{
  "n_head": 2,
  "activation": "swiglu",
  "norm_place": "pre",
  "attn_scale": 0.154,
  "extras": ["gated attention", "capped logits"],
  "init_std_o": 0.0,
  "init_std_up": 0.0546,
  "schedule": "wsd",
  "steps": 4096
}
Each number is 500 + 50 x the weight over its row's rms, rounded and kept within 0 to 999. Layers, rows and columns count from 0. Numbers have three digits each. The size before them is the row's rms in percent of the matrix's.

# layer 5 MLP up, 448x160, rms 0.11, rows 440-447, columns 0-159
098:528394517511434520436491446519515500531530500447541514499504521497502548528462494364485494557448547532467630487536511533444533624500467494499421549575494510501540465456550494478452449581535489515542484518469462511470484486561535489517549476489481496459451383427510458491472434497494401437442506426515353516495391595525484512508526525480477466495412508483462487587598484455513573338444573540506539499547418525531474455520450489489483503495560414458490579548414540497372468463430476
098:426503416495470482506472499478467529465527508491374588527614384455513366584499551511584536551513542450655519488512516501428472500406564470462565479496573533530479448499452537442501508462543413449495489505522594552382573512505563483501518484623532430475523517393579523535563460482500472550485539464534521507498537493497451494469553420515499521473489556586556528554489443568462474606420502524446466459552519437521451494534496476516555498501442486551482495491472498474430533606553474
099:416499491564530512513555498423506539526469505506392595574528491524585491486506467433365440542458501451478566456531587486494580522534519471519474388540525495526446468597572443506452518517524508507479504465506407528493528468429475430433505529466524577525466581539553477507543474472537596534550548600498504470510479437432386530427457466557489501554519521440415496481466528526447512464506513464423467546501608483475415577482522467456522484583532426553536579539494627458390544495433487
096:450519500429558514539491411517502418565537549444509509507386415617458589411478539436550504541490449461542509521560500580543560498573504549437547441451423465529476599465476496515528489581604549445416494528499488468569520519594542499485421482500460547507533609534527453489530393516487552453504427482535468475492532508509519427378524489530496408473540485562503601459473525396463483531575507556526540551521552542410525478547475498501414467570472556486409491471452524458555502462449510
099:500548453411478571544592434485456505569523421464444560499514483531489503494559547499464420596426506444440543504445529513456569615421466546574506545526418467531483507515434606577517412472469490495572455534490475467549542456484477530454510462396504473477442443469523528415506477488594478560552449469513411448352638473491481409463541430507472497452458522518478556515413462528503442606587483467507471473571547476506512547447493481509537457500536533530517498435435471534520518490595474
102:426504473450533510561536474519554536553501457538423426443478479515414574387488473508464525489452573507468504557458577562459584519660502556453444615535577458479440605497480425521446418510575434535540489439482349528520501500471506482405462529569466442473484492612484513508538502583532438443392522498473598557533468467538546481420521496453424492489479503468496493475559551454496586524459398481480552505527500470505518526490524524441499390461496491553550511481461484519461485508550524
102:498524550505466439579474532489489491567492554569426550529534655535435494482560448501498470477402518469469523486492512577506527375596538464451540587414500551492513476501524542488491507501512432547409542475418518512507516495475555524478420540403531533466564596451449519548511505508603491457514478534490496648479545376507584495450457458534476489502403574476589527524585443480471516504520414478426499525476493515548518481540435488528475465494383502551489439475439437507564527596471565
100:555425480366461546591514569529419452508540427518532527448504447476497502438448581503487515455595481372436568501533539495459488351567537549522518531403509456462554548512461414455453489530507574488496519579469565544567517530523488423471475464426454572444544505528555544442502513473455520577480522516413505481494519543492425531486566456464481581573506516438560448589431429428462467472454548408439469431536522534514509539547509442452455427533456544495476546562504464468539491412537506
# layer 5 MLP down (transposed), 448x160, rms 0.189, rows 440-447, columns 0-159
099:534442522420505521632476531468573532516548512508494432522531486407498504517489412528591533531413520496598519495560466493544480592459539530478542532500482543538504536541485532475490504549586468450481482491471640446567499550589460434509454479533398535544504449554519512569513539463596442444471482462500563542594555475547510520462482494439577511432504526537502519555545460537431535475564405535356463467475519541540490544596447458507530587472465536501583488560576631436508473502499431
099:539561545547417537558559476494492509496518463476556468495518620527504514530568474460501510475534590588534492583459494424535445456499432437503485489532494514493448483551532472480464489586498480490551470634463521541435425511477527517544537510423593545531542490567513541503510481533341516505570602516443504464519439537430516458513523549411426523548488453486551502519610519460521518408508491559501518551449468430378508369535606442465462527520526537493561558514556492486588414445479416
101:511510570590603527566472505563530548542405529574515520509416532610462608601485543540524475468492495506456436567518538469431527575451565547466477526509515606463441472437529523530482444499490600415499426547479425458500514519505496407499519516496479512497453514501492509501490513507556469574481529473380421586537550525574562504522628485592498532506437447522523479434466487442557438499427481431466566432489509504500397469500428543555525569483495554489451577412511566530507495498475599
098:462503461500447533365568589551518487513534553496391507559479484539506454501579507489461392474518476498444557447490448514519497480499534423511509462546508558476506353496412440458451393503519472510474515447441529536478495565488453496581466503420537511476467480484525472435507511501438400546505431524564458464476521506515419457605652520580472438535491473473494562485522394632375565510509529433433491518496489457522502518444481517529411490462478489526601471541479547556557483546540455
100:490411580448511505399495524493472521420519422521505496553491502518479494568558554567497524491426541519559451526516517522500569485476446542521520508434493563470460505555494466526500492432449515461509494523507446553394466523462614465508568412611486561540483624460441506561546559405538410503601472552565454518561528471474576475541547461544385470518457493495449543567539501416498462522552428428566444513565573581441495515526592540503517509417574559535478460572525512493479422526613499
105:542499477465538534567458442530497499465457418500493416565554498481446555559544495489512482493492606425593453556513569459433530519519497500499539466461523485539510568458512512496503482502635466601511516519347489489596570492478488477437483435533499531490397472485519531456505499504503496474488428466535508456574476537568470584389429579500570466491524581517556563474537523418512504498556480519516529512438556380512455498472476565573562340534522520548517455459471522455550402498535630
099:488541496486511460499525445557484574492511530524573572536509383622486534534519519416552506413499502457540469560493484517585461435463619448418475492483469518499459566508434423477494586551597589456456498518501420487408489590605576431543472494519452479481385528588492543605468586403462534487504473549502389470435460500529481519566497530506509556442494489458541499583573454527542496499498448555447531518506402491531512481499510558459497554523430513477421507505481377494530518493552500
100:480516445466459513481472470437457500605501481428467501435492513508499469494532526405554498513474560549511513527498466564493401475529553462410453495470492497512501445458429473573535471600482483518509427547595478527534485489382591498422504508514430489491450441454484500517569525511456513430462611321489516440521484558450422530507516433557520506521498537474465572426577515559468438538434512526586483540611482489579425427528506477520472477423554527528505481494515545589496407542444353
# layer 5 MLP gate, 448x160, rms 0.114, rows 441-447, columns 0-159
105:535468510516449451604503437538520572538488482531456537520457562506523513485497560443535497448514490512523444443440513443482544488402483409408569463596475537517465549466564561461479539438479499525449514498513465549508403438494578550479554448515483559599491459538529459472531463528522452444450527534491453483646533564577458488470457493488501547466556369524489425476551507558490504494481565623532546414555452540477460485576496392429479590394565538428467571494488564539546447528435569
099:554454531482488432417468543452557536463468559526430451490493530452510442452521525538456574518555473390540444520483467564578450485544563488515483578445500458458442463502529482481493480564438433528454495478350557544503436485461402486433437529529497540538475521508514392519449513466519497481530544464598431531558513567538465588504470511483437521453391499500446470467506517461417511462537419545535413436523488469428468444442551446512424509469501332605495494451525597404503531484453482
100:396496494468472548552488504464502438466495465494532479447507473522497458526452419409590513502472490467458464478453403410442421505417545503526543520503514535636547575444517509460537460540504509410602386575391550557493522450431562530512523451506665569503526464516429518481358493513468461461502561502414401558544576514479603567490491448502433509467485430556495521445442443484491502448517459491469532569545506522512541485509575506480474507459521501435451519499470502459536569534454554
102:444499519567510535473599501474532444447442474485535473514531366540563466512501553542496467441608530512505463425448497645472475465572491487459492493524507508531449593505407461521533495518498580513523503521550536391517519505495459564429495429462517466464485414547493436590541612525526495481465563391494517446503516481579568513545471468470540443442445525549469488472551509582455582506564587501464604501483377421515420492517451506525423479589499489504419576492593532498451508499472568
099:523507399584512497428526477484585502547542529506463482507430513498551532503483471435465456510510539430547384415504574485592511535424512528597446361544441432534405533578551506594477498415534584465440579427515576539540471510579451391450559523462462510548435509421498469516470542513412562485508522457458565562473580545577557515431507421515451498475517526528434487495435562528484517519546542438552457512490501469546571528506457508449448418540526423491547468486485473455543480447512436
103:476483417489482506501469497424439432463410496537478520501522447501553546426571476403559531499477550453486434543563531470493523599523449447494502602543480509418462553582470464518486435454532470489418550503411469527504507588483532571447523450517515471545578608558391505609639472415513518495482563491597600557478515547462493490468525505535439485510527423468540441442460497517402566501522457499509485467525589562566546537530528501528498535534456533475441460435419437498536394559499448
100:563513520601494416405500497509558509484506497423452519480564534577542555458514526472458515565387592567482541485556535471537578508514505536487511468493501564411452576542471486467476470458564525549524480463429455599523489479466540489461578491538474532532399497581482523544517449541514549537585472438463544488383550449518529441547571508578421479470566414595526552511607500576501539545482574472444477458489495543468555524529519505532557408472413391429418449472543535607496480528488459